{"vocab_size": 16384, "activation": "geglu", "rope_base": 10000.0, "rope_fraction": 1.0, "extras": ["capped logits"], "init_std_o": 0.00672, "lr": 0.00817, "lr_head": 0.00692, "warmup_steps": 200}
Each number is 500 + 40 x the weight over its row's rms, rounded and kept within 0 to 999. Layers, rows and columns count from 0. Numbers have three digits each. The size before them is the row's rms in percent of the matrix's.

# up: layer 5 MLP up, 1280x384, rms 0.0839, rows 138-161, columns 0-191
# down: layer 5 MLP down (transposed), 1280x384, rms 0.0415, rows 138-161, columns 0-191
# gate: layer 5 MLP gate, 1280x384, rms 0.0787, rows 139-162, columns 0-191
up138 098:517511423499449480504385537502551519545486462515509523492546489543510495484464483561471523544470530493550502508441499529452465574514495428518419494440634462501548541508423550537495518463490485427590556488522422485512470486504479542554483465513491539562396521418524522534484467565499478414393485520527568437524487504446519413510451482518519502564470437432504525463435540504508489540470540472489562536447573470479544519433525570447495490551526510489509535496581489526518433495499507510478533533483507486538491559511460539514550480565478530480514517512446509491493500542462519583
down138 095:501457553491541541467456595565501502470574510485492512561455432479463572507487499499500529482591423464483497460522494519555475534479496479460596538419519534511478530467511507483480534494472522529516539517525554547398492515533526494434527479495525501524530533548485450531480500475504480540415559483469515494475495497455511545491509522539523478555515557483471449555540510467527490450561515508475504477512468529484462519514504451555496527534558523533399456461511505409465518530523414477524424514495443478450535563523542438546466508420508478470480525478558474473509498454552475437
gate139 104:496451457445592457508507512513536441521416489567508562562538498585510577418435524421555494501523457462489435471472429521552392412505446545466464427503554459490551555514459519467518556487511549485470506411507432520508510511468505491531554522542502499489405502478528484579512491543529529477523500529468479527488460546531545506555513486496439492580483442509497492557485543476548527500550495537452489514539485494437360524495479455507547480482487485551437491526515533559452494485578479514544527587583433506528466527472502545486544484513533491551479438468452479468515531516469442503
up139 100:442417472432409517456462470508540452511456441534449445528536431524474486458507470535449495461486558558580540479468461534589462538572535493551522494497507453614506482532533573524486469453455447482521450517544535507481485509436516476499546502538476550481437465427492487523503551444526492509562508468511472472508524461533558446490497482529485510506605489540531537514521489503436509510521501539581473473435533504518570435470494528482477557490492486475443491517473526510511481466500514445504548461534605532509503507457470507519447557537504515476543515503489498480615484555566501429
down139 102:476451473549479548521524550553503505539488524475461450534510487450591507470531488575582545470465472486550458541538562408366534584497348509469479519512533515489572504468575551549525507536408510498510470420521502489525531502485495503499415559450541557556559479582510495494456497493511498457486540528535529487560581418477499482515437509447548416459531574542439475588436500488571445500522503504482485543416584515512471504472527488428537453485455591473489492560559528498481480534535489438483512584518490477540412472539477486506494523514468477457507436524445495494453547489516438465
gate140 105:436454433487478579560495501536489475553493449488484489427558487516495486500429438510501450493488463489586486459468503505464494490502524468470424502401564526534469508458537559495549609433457541463404464474584465494553514527506425561516564541522522424508542472486490519491512405473532507537573484535568485455478575572529479506476466443509491517473519449454488486522470527523469486454551556455473576476430512443543556566509473536549522583493504550505534526544541549507479537469452529506485533492545558483556574440485471425529443527470587466468487487472557523556577465544533495461
up140 106:513506533491575491466472479565492535493543455501475528511534558492496553486523498481461521523493464490533515416540502527610501528589518501558552501518493512556526424540499539534546506498556505412531500533400519519500485515448525411470463443476534471485552483493584464440526554526526531514487485535451455494515439525473520422528439536472565474524535525481498511461581498504481505594559502507573545546513464536540470551434498468481498541534493432530492497471454543577521537502500510498545598464519508510467505532497462467525478541514498468461540459371483445485547455460574495439
down140 106:510412504433437538541532481553529514538459493452499379481479519472507536481516484519458435537578448485513482479462516484455517520507474561559450558535530578460559560536598552557511507450477446525448419485555496502545542449504479500484557518446524519509463512513550531556451519533445517477516559530519506486530569535564445498425483523520535421463456520568507478473464483483507514459530530477527558571476522443593572519521511529539462526469484490475532430446489432494445522486519536501576551538519475475524575376466477438517513572489527440453443482499531570551525494504542491521
gate141 101:428491502466519525492446529529458550500532447489473516558500514511497488552435450495449496450479474466567518534471459598467477415543468516500508511537482541526476488399504482525491460565441428536447472510427491466479490547457513523495477508533447512477528478489468483497469479483489501451454628436553460507440516508502532510448450474546466571487441541530527462472535427518491502418509494506455560519563544528445495497552461470507573474478491521515516508524531558478430540492534487492560556523538490446583498445508532475516588538462509496536468489502626442541514470449501511502
up141 095:525525554483500496576500510541549526509553475469616476478476576589477460495504509470507507514570502440453472466490472521521539423509437481561456499562491534518472502543481517526566522556503463518523483508505487472543558476509474571490488460524491489514503423470436500494489498442506509595491458459461498501501453499472625533529493577472486508531459578466475534487519517479510523484563443529471514490442552514472426551503475511464563518459468555488570567517515464414512454464515499562477446499572549553522538468482557575430445467473452554458532486515446471505535563478537489505
down141 102:452550503573502471467507521514511521485488569524425422491424462560540443549529440442471483403486490502499500489471487415525491555495479430493590511458485524475495466612507444538509484454494478500504500461499497486493537542482481509489471529564524569452506487473460571541563440534483505519539539464464520515467503526479484504477464480486526439469479444495515566480501499518548537624472492561509454497539432476495603489499536633526473512471484549500510548540493533521493495474510498480429544452442421454408457527454508431494524518470522431516534482550503404461488538484499510455
gate142 093:405492498525447424513483483424524467495531526558490580491549466520451496519529531562543516470504482575438522505508490548532561483499499479536560518501462451569545447428499441477498527428493467551482580499491496585459501452507479538477504532465457504529470528500494499516492421475520487552513465443527519543523475566501559511479531549464512517489502449584478510568526494420581553456508510428489460472512554513537527469429501464561429537500500557555484513488464486527468593498467481473498601507486442504491540454504550498476560538519450491416444417528508480487513502499448501487
up142 096:467500505523536480464499490402475487522446505434491436524491519506480502468564480549489523515489457446547475497541478547529457481449548545482498547487489512541471515548485482474536555438457493436577484480471554460473440513455518473510513534462459460533452494430505450480475496488476498496453474563437521456502499470524562468424493500489497485531428550503452475415516521505484426516514459585525471518536519484546424495501503403436511494491472478516481479452582543509490418545552516550505468501461550451449496536560384511561411480555483428484528525398547516511482492510495442458
down142 098:496477510466498539469571506539446471520533524562523488475494527446480493557495549465531491494511519549469585534469527470486472545480477461479527486564527487436529467432486510501460442530556502497478483493490505478612572479565422501466508484582524536450527509527478447479506473478510535558610484446573484509506579508422451470538534496448512533520484422441582564555505467428499512449463519461497533501470553483498508465531507606511494510590483511485491497599542477426548503481452484498436529559532538498469490477499550504434495483448483516488465531498444486608484528472550495489
gate143 096:448448484444582579501526497501540536459476486510522575542515532497495456550548633456432483531455590490547460514426542513520560489504413556470445454491560455526480467535473550465545552530533455610410526470456544544578555531468472535469495444508471507503502555412502450533469399554467427474565503520526456508504530522449508490532516477579479438535447591530510505561432465459542495584543529450480476488484460560462484451499494498494464450405483484599430502449499469477498504538498507465560551521500446501540481517450471419495426496503460534561557554545503485502508545547516471570
up143 095:482538513562519485539429514426523483584514460506487469459506485506383536467504471500523485515513450546432514494465420513432425476528557429534444479455494459532560515461476501510490505446478450519537438524544476505552518446554417513473459475406454480482499518533553486461509498514492540552508502481520498460571472464570497502558536500523537566493477515478522506458411526470539501482553471574472481515461523447480527473505501545501522522542524530442527523561493483534520426365489493505492444412484513494485522486521556480533546510487532424451524454533477493456459472517481538490
down143 098:542440518536482492438517485594519566434441516497481420546450546539484482537479545450462474496498518488483492529465592483576457496492507451492551475457427509467464530496429454466528535531485483557466524543526533547498541519484505423573530514528474462503507555466549507459457452573493513454499558468529519476535543508466443454461537511494524455556466497464509504512457471499463543532519476463445515497494506551539519479445541454409528496501571410546464428504459548496420587566503547483522605567542539477557486551452414436459524461557429525610479531538452489536513489526516418463
gate144 097:507603437483423504576522462515484566448523505528473472491442482442504462496501471473510511531458500515470486524481533504545557563486474543506444406439427520451430522469504463544499414485498482506526507466470444467504519556548511476440550559507455422521491510444517505496512571470530500544489548467519556507487550459500501475499532513449583498564492452526451489511550445439485547438494483502404522459589471518472509490446516491483458625473532506533491538480530586429518507476444537497483426437528455446573494501487449556475495542574521571480533551435468497539528452514444502465
up144 097:515567493483520428546513515528518489482540424524436501497413516502467486540423460504406511501542512581512464550539568501532471466456526538477500511524469554470534571498524479472502460399587514456518592424507506519495440460502417475573528458539449476556522540492496522506487469443517500545458499490562480503537472443491477463537544445472459509496571489502508553478493546498593399501516537516570534520503535419499555506480486543550503479522480493490529572479430617481507472481515550489479522520426513520479510553488530530511463455480476533453473454496505475517455483463496497525
down144 098:559421538573455523467533499567509476565446487472534436492561483507507517578542488500551452498460428506528556455500475465532510459471427514412541501459471526475500535528490491520513549559512462503487459525434495490439540506511451489464554462484469555531516455523528434524457521521530489454503474495537508548596496559488535453475472525470487516383442458396489514423449408499510452505517496539526508499492468487539446520499545501486464469435516462488470442547480513543504558465441491478429536480462514477475468435535549502515544477508573501513607553520487507550514516524476491441
gate145 096:440486551521494525425537478502483447512536503410523384462482471460539515462432446502473519456398489535490518503554478472516490492513465497437522466521497523598583520500549454443523506511405511514481506443539482414479595476473472459500507531520547579471544562522458508426444508555485549468549459506509493500514517558430526481537534525541548441534538548517470538566521464550532562460417524468528497541499452545600483484563533540492475511520596470589507521557499517464520506509481465465483497550529469561511461532527541518455460563450499547532482526381618508503492567517503562464
up145 091:574453409535449479504495471509466497539511528492455531476477541499514522497473524535455443456467567506402501517517576537463582492552524441488533503533506473599621476527460465524471503494473505498562547525513424523440483498580448585458501533492526443504498536416434507565490502473489550549447552522450520506411528561499530493480455544485495530536542536483472528502445554504444492502497496478513468470502506525523432556459472537476575498443471499557516452488542499565454543523489505543486503454473503407491526523514517608523467486509505522442511542520467511497520433534574499425
down145 095:477483529516481535455519481566504584555443525481530375468516432509477434438489504470497594463454519514551496442459480459510410506448478527454508488532472546552487543482552439488491439527451526486463549533535522467468522500472519425535472475491545490446550503556456492459485541525496568463577420453519499536561551526470502617538589486527501441492499527526542528497511493572481565558432537500545492536533488472543507451529526423497455501508562479567524521531490487483521429436430538436529473560532490519540486537500543498477534543542474443549495557486539444458516457486508514458
gate146 110:481596483491494460488577459502443453547512452552509499538558457451437503434447520476493506583496503407476466540516488504528599434485540473485546558562511520499462567553443467494463527562498538535510533502482540490466548480490449475595522415487443514525458448467449541505575530437469497454496520491527476549553478520546438438397551528474525578444419497487448488532517507482420444536468531566502540507484449540412543540456466457521512485530484525519555537526440473502506536474489472528503491539564488518486541569546431473514412496495463488411474512464525483484454514497484488645
up146 116:450530492503508522496482535548480494535495479508510450454465540440433487478518546465542526508530459516458423521516509470496452462493541543526521485489517422504483462563493486468456485492497456502472527464502510481447492516480537465501506441521450487458479446416512526534527572497477518485461557544560555512501470552518436436489641481519534520463493549497467498486518407550471478533526537482456544490485480513469526482500522498474472462467450515503543475486473527418494422567516506569393526526492529552457522507582528497528501436437525585486469470604439462507502451580482548481
down146 108:514566451546546526467518550508553427478462462578539497507579444441464476431507498430518512590492521489484511589524485558522527473524525529496566482504507448440466511532493493448481560529536460533523536503465472491518465525562528492501534495451512511555460490487433494466523487488496537483496476550538440530530503511498388468454533502505556469479454595503490510463434440518448518483442549470458548449499516521519531488505561472484478482517494534485563506488492448525476467487412522486527470517555587500433514483578482516561457528483489478464381544538419479493427514505455510582
gate147 094:508514466502500422464453497554495451496510509519524510500557485452490515528492458529502541479424454511579514522569523538497512467475539562519515501449540482483493476565500493470418383440488519501514455505420472425484461445543501566460497417411498507515550473451531582472549443542501499443554518484536497538520483581398502489513504503592525516499538470522509563500455494515443494454510507465488508520485422550548496514431546479510427462482534507523475426528510550544574503481500542514409512457519491447437477541530484492536504478493478523514486505448484521554485464445445542531
up147 096:559511564497459555608459494514496570444473496431508536473449523429572565534421568533476465487475544442524481496467481457524514501515495444498462469576540553501512480568499547458472522464498542593526536448447431468618480491509519494527506462538558437505520481464571494507549470461537476486400497491461426520501522518448543516537518490473501494487478538483439460450511566534525533541457475489472491513501461556490496594464482541563464477480494536529542499503535512507522518487435521460487541436479570510505452547487557484500483460499581504525429452524505458491488555532459589506
down147 098:554460506524472451462506521457500488572551494513452476497434469479537495389573422487508485560491478447438510548445491510481472508447445539535507547460499422506476466445425471470468555457490529472393478534523488548470487504500516470543510527485542502582487507476444489543498460570479474507561569501490499449483595452491470540465518400470458512494469453560509476490477445447526518471514490485545458461507502522472528503500555518459533482510530579527428520486524396457510497493453478494487480517536452533585519500506493454493518464543427503536572498489530453489526551412526480539
gate148 099:447525524569518532489569463407467573522439432549556456485517516488515484485439455538531496475511543522431437501458471517543480411569515531486524518499473444530509497538469574443486574542517509524452505527466468395489437541471455564541452457485468458503520453463468476486505532486529470499554513476538483538479487545460496465525456504484559496485468444467468565557503503520524524463487477407485477485469444449456518502455521538495491494487425479568525469473445521510556475539493465564505462339477513509495491505531507501511495412567506527514526531479521579563544474473462509556
up148 094:498585567526493532518471457569463495506455509458533485492478459579545489490540536451438529501531457568551442529490544555526459473452531564473532567459492501508445446593522545492492473508497480514527488513519486463445457571472448513524499501557478549477479482527472585468531425546602484545579512479582461569531468497511490516488490456457552539544433489443438533535500463490472453508539482523487531490436480514502548458436518539482486421514488556550464500512483471495405492574528491468531505455509439525499503473551499486449505484527525579504549448520490564485473502491503523512
down148 101:483491400444558458485480533533505476548501519516543554501536548507427551490464517479491524500498533494489550491523503485478564491483571459499495452479502472476505517554553492509494529453524540576467562490444526517521487504552539428423413567537467502530459485511519484536530532549509487530438522441413492488492498539513550406479532514506486538386547486524540537528471539488556487503472447528462506559525521559518508532483516507509501457441557492454540590478511489459525495548545541512521537557485514546526520475569470498549532575465505405521481480542593498503525531444539507500
gate149 107:464522460509508588513486494525525440528461527441558545443534520466525547487495615559468554499496505521531495488557558551468485497487471489439527485530500479560439512530582430441474482550487436492490540493479571540484552465525546517424478532539482472467461487482431451452485558564435490435524512509430569562463494532447534538492483505553505519486528509498454528523532489456442546539455479532517578480502521492607505483524492390480448547497427509516516483491538481478483497495480505432511573503521532503531465546524522478540453551505469497553444514451515523528502514540490579525
up149 098:483483512544543475506498482603435432449519540526485486503514519438470509490504478475520439559462500466445453489464523489513536468470540444531460539547487506509545487423482481489488567510483493486510515505522450537491500520486528563577547460442514503470464491514466582514569455489447544438536415468539520468506525466442480495468537543416474527445443445545478448436412421561535456482568530498495434426472457467479459448486420562492549453417548504522501490465478507502488460427491473444542533470433485427467531512477585517511546469493505549459483481503490507483425510469553435568
down149 106:494520457521574587548492479540532496482476570499538563430502539453524470482512557504509516497578486562510503460518536491466469508457511503454509547524528529532500520550549470443506475535516389541545482454493553482547485448463505546468547470535510420495459468475479469493452495521436465457515430560460551476419425516466465466464496488487493510485445492518504490462490527422459508558539429505518568460572567519582507496544460432551491570489468460560508475446536486484524452472526541464461538451525500560452465551531588481509502494468482508560507474480504457542481528484486513538
gate150 102:613495469424574467492520533487460475526515512546518543513542547454503527490515475495493464543472589527519478539510527476455519475525550447531465547543535494587557545458544519460501525489505482589453411498562576523417449470552477512584477571548491505485471534551514474505519524506428572478552540536468548533460481568528586456462465519494448484495549475468514470521462440547520441559461440498489447533528443512454402512561557488503531460499543556435494460430466461505514509490540519474415515601485524489501471508522487575473511530483415521551472500494482509499524456529586507496
up150 103:466499480522495526450457458496530486481434486538449538468451474429519470572471520464519504482500565494525457481499431459525483451456429470590508466464496445530505445547460468497504491414492510519476532478524409531500538603533492545499534553536548517540532530405515516508432568516465470501552494505487470463533561497480463487384523511485535538562459502538468518576564468537494505470432424460447573541523530475507524520525458525566462516532561527569599453501489513487458549491535476542513534497549494564465522511429497618546554550546463488462513477441506531534542549534522484461
down150 100:566517530488571500490533526484479536543554504471499454514514523490543476496506472541387462521515455473379571534478574470493495500465518419500526430503528463553559497486451493515447518463468450542511497472542521394530494451560430514447537534475549538505509511551501580499484479498520571436507491579517568463513475588527548563495477478484512472468525489511502488500428457512433455554498513443508499494454480499520540514551484425487514490504488514528499472493491453467500515533509545523487464477627448479531489513496518490497469468471489529596500457459426504485522479513468485536
gate151 099:539480506481510444461488561570492494451549481513527462591565487516470489471481504511501498494504463464419561536477473412504477464475476497450435479493480456427487457449527585540482533481486626470569510424474493514459454534452481542504563532516527498508488526484485471439512514411488532532546484477509548541464469487501531486416493516391483512451572520478487577510515487469406518472475571479494504497489480427465467470506552567492540514590473591449561505457451510521512585533488511470472580514558422442439425537478485465529511406515468474532477490512512501579423528501482536476
up151 101:521530493462492499493477567485505515508484473511502466486484469530484577505508492432530412480555524411569577510482418549493563458554487457450479521494447563519464504498453472503509436534445467501480462513494441495492489517508456490491545459474454496539438526495547528517467495507434486543478475552507493464489546528527486525549505486574579457512548515441469466496486545533517446419522528528511490523520490563481524470508505538555493494520554484528513440518476534468479475553532506479478446500446527496443464446450495395460504530505540530552471517515518525445546538496469526482
down151 102:554468497570535447447477532491465504428582468529509577573517532443518429482509581496501486521507432521457410490526455415559423506459477527530484478453466439533511470537549530471492546478545531443436473498470494523472478515562564481467508597475465434466525492486504463505485536488492465447516483498459521541462496475531469455512485473485530485522493475463505532500486538476417457473453486510561500512571501459532477485524387488488487498543488541464488566485440515504504528493491537483495544447479484403475494540476473482544479489528551525440516392464443409502542501539460482511
gate152 101:565466517599504504531534430560459536453488551480496469490482513545493505522523503504464537530540508504538522545568461466478508431516536441480457544535470495548473544448552514545536489547392456475532529524566517432482496478551487500513530526550504493444549455551521519475494517453475452497502462497521511527555476425499455470535500408552470437505477501487464493494489472467417498526544487491521540577418542501473507519490474545508455510535499549507487431480501511490453505489495543397511499545532539412483474400502454506461478439587479518492484478513534559512450491559509474507
up152 101:511432449516602515487518528425459479495475501579541551548503473513511501485545467493468450470522561497499510482575473524517474497455502486471459443511478506499446584552548498474469498468454501482514466455522532526450443458502521508479472493546486481428477468534456452524492523466493591518551431460536508527531496487455475490523467509514484486550510478477509517481434552478583439544487473451528383516476549535479416432493414478497549509501426466441491454499476531559404475460489523475573503543547536389548531529523443537538551511504500532456454486426526510466498581433492515511
down152 100:545488565496423471520549502505575474564549460511526427480532541509457560518466438573523493556470480539487475526434559474474400520415434534573448510485478484482498471546450553533500480575505531453480488482536515493527625446489589579508553471442500564538521514533462476545505556514483500468505520500587498477495523485558535500451500534491462549538586587499406518517576521535517479550482468510589544430482516498403546507446531523510522498481525451521523494485519487471535523549538459456493463474465481543480480479516546459433500497546479501528483457537463489558490408497506468520
gate153 097:478516501457572436626515465500476503488526534475505432517485546450408576482435430497510515496494490481510499492499510490542520456458523455468529491427464509479540510434537503590449538468524455469506519517460388469536471539497518497543434527463468494566601503522524546477483492518546424478455488516485464465532493533547472483518532522473545518551506536469500557502505511490520477500453492528417498543411532438548473536506560528443472444481537497477522491503500468445542482486398547481504412448550495501479484517527478396537487395477499541497526491479464533479442530520488530595
up153 095:479516527465441499484485490514509518430372508465432520557455452519505453495510556523547546506455488452535527558538464594483438399518495521518454497524537469475452508493460545520465509487545476526469540497514405513526471482551481478479540567437512532398427516537407421487476482508411528569456471511527547514493508457454492482539457588560512467552495472431524478544458488495516488505430549518582535504446448526475488441403492438547529505484484442507541490482480442388574491534540566497503526530452463562479496509533482454580514482448550500510568446551481522451504486515546560500
down153 098:532553464504528462507522507553472495516552408498433553557541628507513531476448527454549473503464561458443485553473469498485471502483473466502471541446399513496519532507541553473574542599511512515553483569474483432565533577452460491500482565499493500550521455457426465533530561538538516496417515495495511447495484424554460398436538520457454567527497545505458568459554450486536434495551449557443492481546552548504431513546543488480449475472493502434527542450529520524496450450477454491522471425529464486467413540451509492478574528499462515540414490467498470501530512427474474530
gate154 099:541477526451496524430449505490514523536511532464452362485473487616500495512555430483496506509540427484478551489437517539514499478546547470501515558482436522428535483465523463491436523498498506465441462474568411502447547603510521494516524585482450498461458536476523471469532545509500459455509481498488507532533449467504536522438563464470472527545472480450480586493481456423490513545461481523445529500543543487492526488442495456472522439486590468434584572564492506539521523486447499428511549528476466542524474509557523474456513494492475540430437477502516516481470482546471512492
up154 098:469547504549540410515516489458474487553492512494530532564504501444475515479475515492485511495481529472517477510502582495493432519483566530503547588513487589409522491459436462430516420563450498510522530531479516505561531472498461574471469478477554409530479460469523491528410439491512513493491562547430514447466467516498479492530454488456482541482530556475456558524540487580520555524489486575506507437534436572513507601509496537508515495534592517498511515484483473482470476434543567480521466473441476506592448492485548549530443494479478468535548435512504518473473538470551488523
down154 099:531455544491459545524483543547472515513575508465484492494497518619643527504486487490513434473445396537465467501507466548466513520496505531492478531520446443499506475554521502513471552478531515510458518457476434466415458509521550501498504499459483526438434551511554537475506489499474490489499435510584480509539536489533501522502553450474505469500478472499470468482525549442422484604474512422448461503516520427498501406535498506504462517516500481489524429499516482563491484514519529516487475536479493466508546480559566480481518522489466540515467530489440541447503496508499538542
gate155 096:462516428546475518457502494442439545530459536499530440481503488483469482531490524466423526505409481539533452495509504443476561580486516477575470502473483520556485503532504526493453494499547496455411517562486493516480441429497428502495487517464437478510456432453436455584523600555452451499481461455516541518503496549470515506515506415524557449515519559522506487544489537475542478506480551467504453581423561526545521452528527500495522398508440530519525510513515525507521470488508550495449459508474544447565525441512495488526528479434529551450565568501545479500433481511543490509
up155 095:533516453538408528509537532484447492480498455425454491522486477395516505469510422522454487376459548528438501488513518582497531506499462577441548516450522480521607479438502528513480475501534546430475551526503482418539489409532487433635507591562516424428456490492500551529444532530497470458503467538523511471490491563455507465551530483482562518542466478532496454461456492502532399575514481434529500500431503543478492554449473537520494505504484557507439525510431464538482484480466488491487519461583547522517485461548464483513508493441455541507474540452524445480460473502416528492
down155 100:545468473539528508448463627498537461530470480464417545496478552524482557575470561445427543552520466470488546512448548527495462442526556450485497598473466552433413518558451494439450506479501446554504341529504557486504499453470546557487532455501449599544411493512477541509451478504500472524491452468499558422455531555512499535467433439543488447508492460431523536503489479513525510451458557477598567566578506441494482473468525525460454518527574521555500443479524492469529473531565554477519469510511508488452471575469555529528425489525493519537542482460467530528478554494438429514
gate156 100:506474492546472433550521522541438508568524501424504420507505493493441494500536541560557542462501536535549489427577523476514488480481497455472487508522521509443535511461573489493544501517554516497510526520402523464548552486532497460471510503387479520517490502444510521493495550430525471546467509430524492497535580556441510525554499455445497482521475524574463532490503484538535371486495498444518512429499522478561516547445454420466518470522602578469525492516475532540602549494494531490432487439532496530502496501508501543503486459490449507619436522524463481462584483486507482497
up156 105:501537552507505539465439516535525552473462481457479495514601499499536514524520491495419513477505486474543480538497479450493514571528457499497544547485491490563505519505441571547450507483573546509478496515481480549491475530547519529509487455535490455533458467483454500494501456516474481367533497577445405470409514507491538496486531493522471521483561468519500519505584491548497571462455501528555511509490491521473493512537503570461543526506500425559463581449490526515514481489495510508483487527552484499447534502583542438487520446547520479481518552504485482488460412582488439453
down156 105:529496463509487462476452527509443473538536520528451450531428466524461589467519455451514550539472539488544517504522523507484436492488507462440486439540566518528472526494515446479551494526467433495535476526485538482480530466500447453488568505498467542513504504476523561485560551520516496605548443511559575592517478586425448518488497518537522489480458517494491496482442510497477471428504469484513457476528515470570558466516479516574488579445498547523485480459531530472515494520490486547485525503470467502531507479484458533447503556450497562569444527535579557550517524432536548493
gate157 098:454605539500439497476458502524477522543509532481469484545519506495528494583470534442441533495502535546501513417503567485465510538511463572517526522453484528546519500448539450470472492396473577524558566427443461517521458466518512443511475555569533557580424485562513481482413523475590557492504504535378505552572415467509511509504444463501553451544519520463471531483467471484486436494506488480487480501494504475486465508524572441598471423453498475455457441494517439477550477519531453513493475493527527469497531532485462448508476513600552531477476499496524515519437494407462426502
up157 096:554450490591493590520514507525382587514500572495471563486520479490515534524522529552504519489545594491543525546482457525448493440523528554515480451593504497513410431475555506501473489534508598507551580430460445552486511495444536499488505486469531518457514548545472458497529549549502439486458488468447517498497511489541480527554477524473524513522554595474533511470497525569424461471466476451500583567526476555498507493509473516490566523524457570460506451491495478421566501461517521517506485469530568524485494467504561508553492454574569512531536460503494443513466476503522439482
down157 093:546592542462516460458570471597591451497532557508509576449455493531467436424483472475448428464520485483457499480530423482531497556471562523490499483498487474451528520492438504472500628567487486496499430524526542431569486488451510383458502503475496481504541489474485483545475508474477497480574488549490523552497516505539522495499541480581477483559485420528561507447451507524577560526500539551510465500463463479541563486513526458465467500583484519504471540473471526526482584525512530576557510513524483547437502504534497475455532613507438469460539536494468447465481481515473595508
gate158 094:540505567452498562470490515550559550473489575462513452531525437545491506525470515543534473576513533470502480546511504456455469466568540554509438502540531484501542463489514514525557501439436527495501429489512518471496532492468475531537455555521528537481594498511482414497493479550429523497450522442542464474469426446434468525489436473558529495516562564446507558407474568489507501461520511557527415447458497472599566509546518444431489452495520482533458495509521547475504477524446514491516441473470499500467491466413583485486491473508512551485478546431501497548535522518491452453
up158 098:504491550546458448515440551491498444496442462496463515563529475453540454562508463504501494561510579495419588502483501492496481576543495519502457604540450541456431491483514517582543469494483509517452500505488417448517521451492521446471450509555516469543511551518489492556459535522475502552568526415479493514516593485490603506479499461476483506556522506497493571503544483523431556499569499526437541464505482539492517443447487460532510557514474499490512435556536546455515525519518527534466524525486450486516491472499550472478506498573466554546514481473475503515505453544472462522
down158 097:511531459476507498479458512537521438481499422548499576489509459525499502471550480453522466428534410428476444448555544535482457585526469497484531503507545489512484578495475445452548452582528508484471474499485506550577465472504537556511507579482570514539515552564440512530500518454444542501545465514451519508584541471492467478477511520515419508456507549514495430480438572520476456472496522521456542575543554510433477474462459494463398567504565508520497496521444553442439491462508507469494481513507514558467454483497497469556500536519534526474397555503472497485523522523529552539
gate159 099:463501490469543511504520495503488495485515471428495407458573523426465479486446526517513525619474447504384541492480471532525459460537425477493533400503542488506406478462524517474511537434595511498465545538509516462512496529502473590523457537484460477511517465470540448521519501514466483494540468457548486494434491497385496504499540547463509495475536399534445524533544514547462478557443525508533503526484461481500432467559520490502528510433495520501534530508542531536484522509532481444497526523523486568565493490488469538515506468527476518476576495515474507539461531524493529520
up159 100:500507515438540461514504495480430490536601477465499535446581495504471552508567602507567527525506441481489445545453490507547476490503506503528542436496467507469516551466562537531447518528457440520521551475428521484492536440459491478477539453500511466450551484493527523501522586508465522504449527444433512469471538464362425461469463471530533516520420494580510473537496475513559474499502472520484471532479470447443541492387513495598547466484504511447486561504426490448453491443466495449446494425498480520457493437550454595505483521495516441537511552495501423507524577450553484516
down159 103:507464492496530518514574506529520516509395551501511344501503486462425536514461585526470508404528601489516546553525535482457504469528587560497487503542466448477444445469554456499559537569441469557487459532567492528520467565529515548470486481486504582510489526537461464467467500491509473465463516516393520482536434535562449514479513496539499495479431428572526494598507524470466505521469487516508522480493542586460515521475530491464514598469549492487508461447517540502535524478419477605539496511568451577524494530456530482449506498476508468428413541482497456524426452531481500462
gate160 099:531497524475404549507532432480541495522532498453571541535425517541515533598481479482504568514439492435539555483530529466592512452517555530480480543483498513503469521463495479551482427446478478437448502488569461566468414535464538510450547486444522560521422502437519463544427551461591508531482495510536446412491510507535529504507526461476552452529478463452425531499485536474531480466563458537424547541451491475577555513437566523443436456497543543544471534485441504489489491472509505506501482578546530443521551558464473463469561505528529522560507534518452463542551540587422446438
up160 097:499503490470522452562453454544523505508511476511450487490502460428467479414465563528538419479444542433513520445493466457489430514585354456467457446482503495487528478481493536498523501446538517495526565426466541509520516501528464522483562534440518518446475417532490506481460541505456477585536533511489448470496492456536498496492503537528534609468520524474430539484496438467503516514554496519418504544491578482540470527498548493517480442508455538552463493437511541445533480576465514505444499477543497472515508458452521473508487404532450494466459439516481435428483437499602516478
down160 099:522486487525477486472518525475481482481516501526480548528528486591564475447558445491458577429463459492487548473534488546503567480457569510478531535524481537576473530518525446500517496470518493494473505553494490525483559525413481474502486442536490510537462536467548468515527527486548533501424525542494522470469509500496584537548495413446516430528513474494556556573482558532570577566432437466557508535541436433491501577531414503383556566501575483490471495516437466540457561424500508534528543544502537478537469557497435498524490533494510460535477529489430539483544532549531461522
gate161 100:509553485519575497508541537474503450514484543528515534476452477529512449472582499510577484559492500528511527454514442523561445483492557550464443536479416571512568558464501524538462464493504495535552538477489544494564520490552543433508492493468446479510510515469557524545505561504486530558502439546586457488545521565482488488489464547487468550441492479478550531501465457559507449365510512504465421473524494479537433536446478534565515506485504586554511566453469497491475529529509555482434455450435469497496547530479474557499533528492462484571414441527445528477513493407496517526
up161 110:466470504460472555508525547547578520441506472440518633619492531548446531491451469519440488525517570480506500496463452515483561549476479501525513523519491447483420452560486529521473514520520478468417458494482470498498442551486493553477460467508534523480452491505485511585450545517533475451534560501378524532460504472547500461505518443532522435545469491491543541547545493469524612508491542459428518523575428486466491439494556519460443488524558468475498476471503561483518487477466465533560515517514530565493443491485574451433427518508476529499555556509446516474518474524512507476
down161 130:564563486520542504534510544428440482498438527560537484419485444484503475436557494513526486480509477552514534468548472568536428414520543523524425479465455529509544567504461472516481437529480503500533517594501502513544500510547523511513511537506464464530514541500505526461497547491480533571462464488572430445562525503432466542469495475508499529480513472487522463523496516558457449483522539524524499512538516418478447532498489520547493496477498524537546505468514523503453491508531539538452467462496474522462541512489473580492540512490589468524446478473497538500422498426457517488
gate162 097:527512473520510477490545570469489532499554486459486522481402513494448486485431506507511539539521427478488433467585612515458451472530544486511482473510460531505517505528480447510539546556446558573498427456461531488496516456501409451479500490485465513509544491595536513532447471506477488577444569486515403503465473562487540470514439589444519570456420513491562494521538426470522530547563525520512477502554494608539500444471467470542505426520489498443510481533451518472411519537510502504470566483476480438507481531502481533540523472495555474494517468495504531516530558554456548564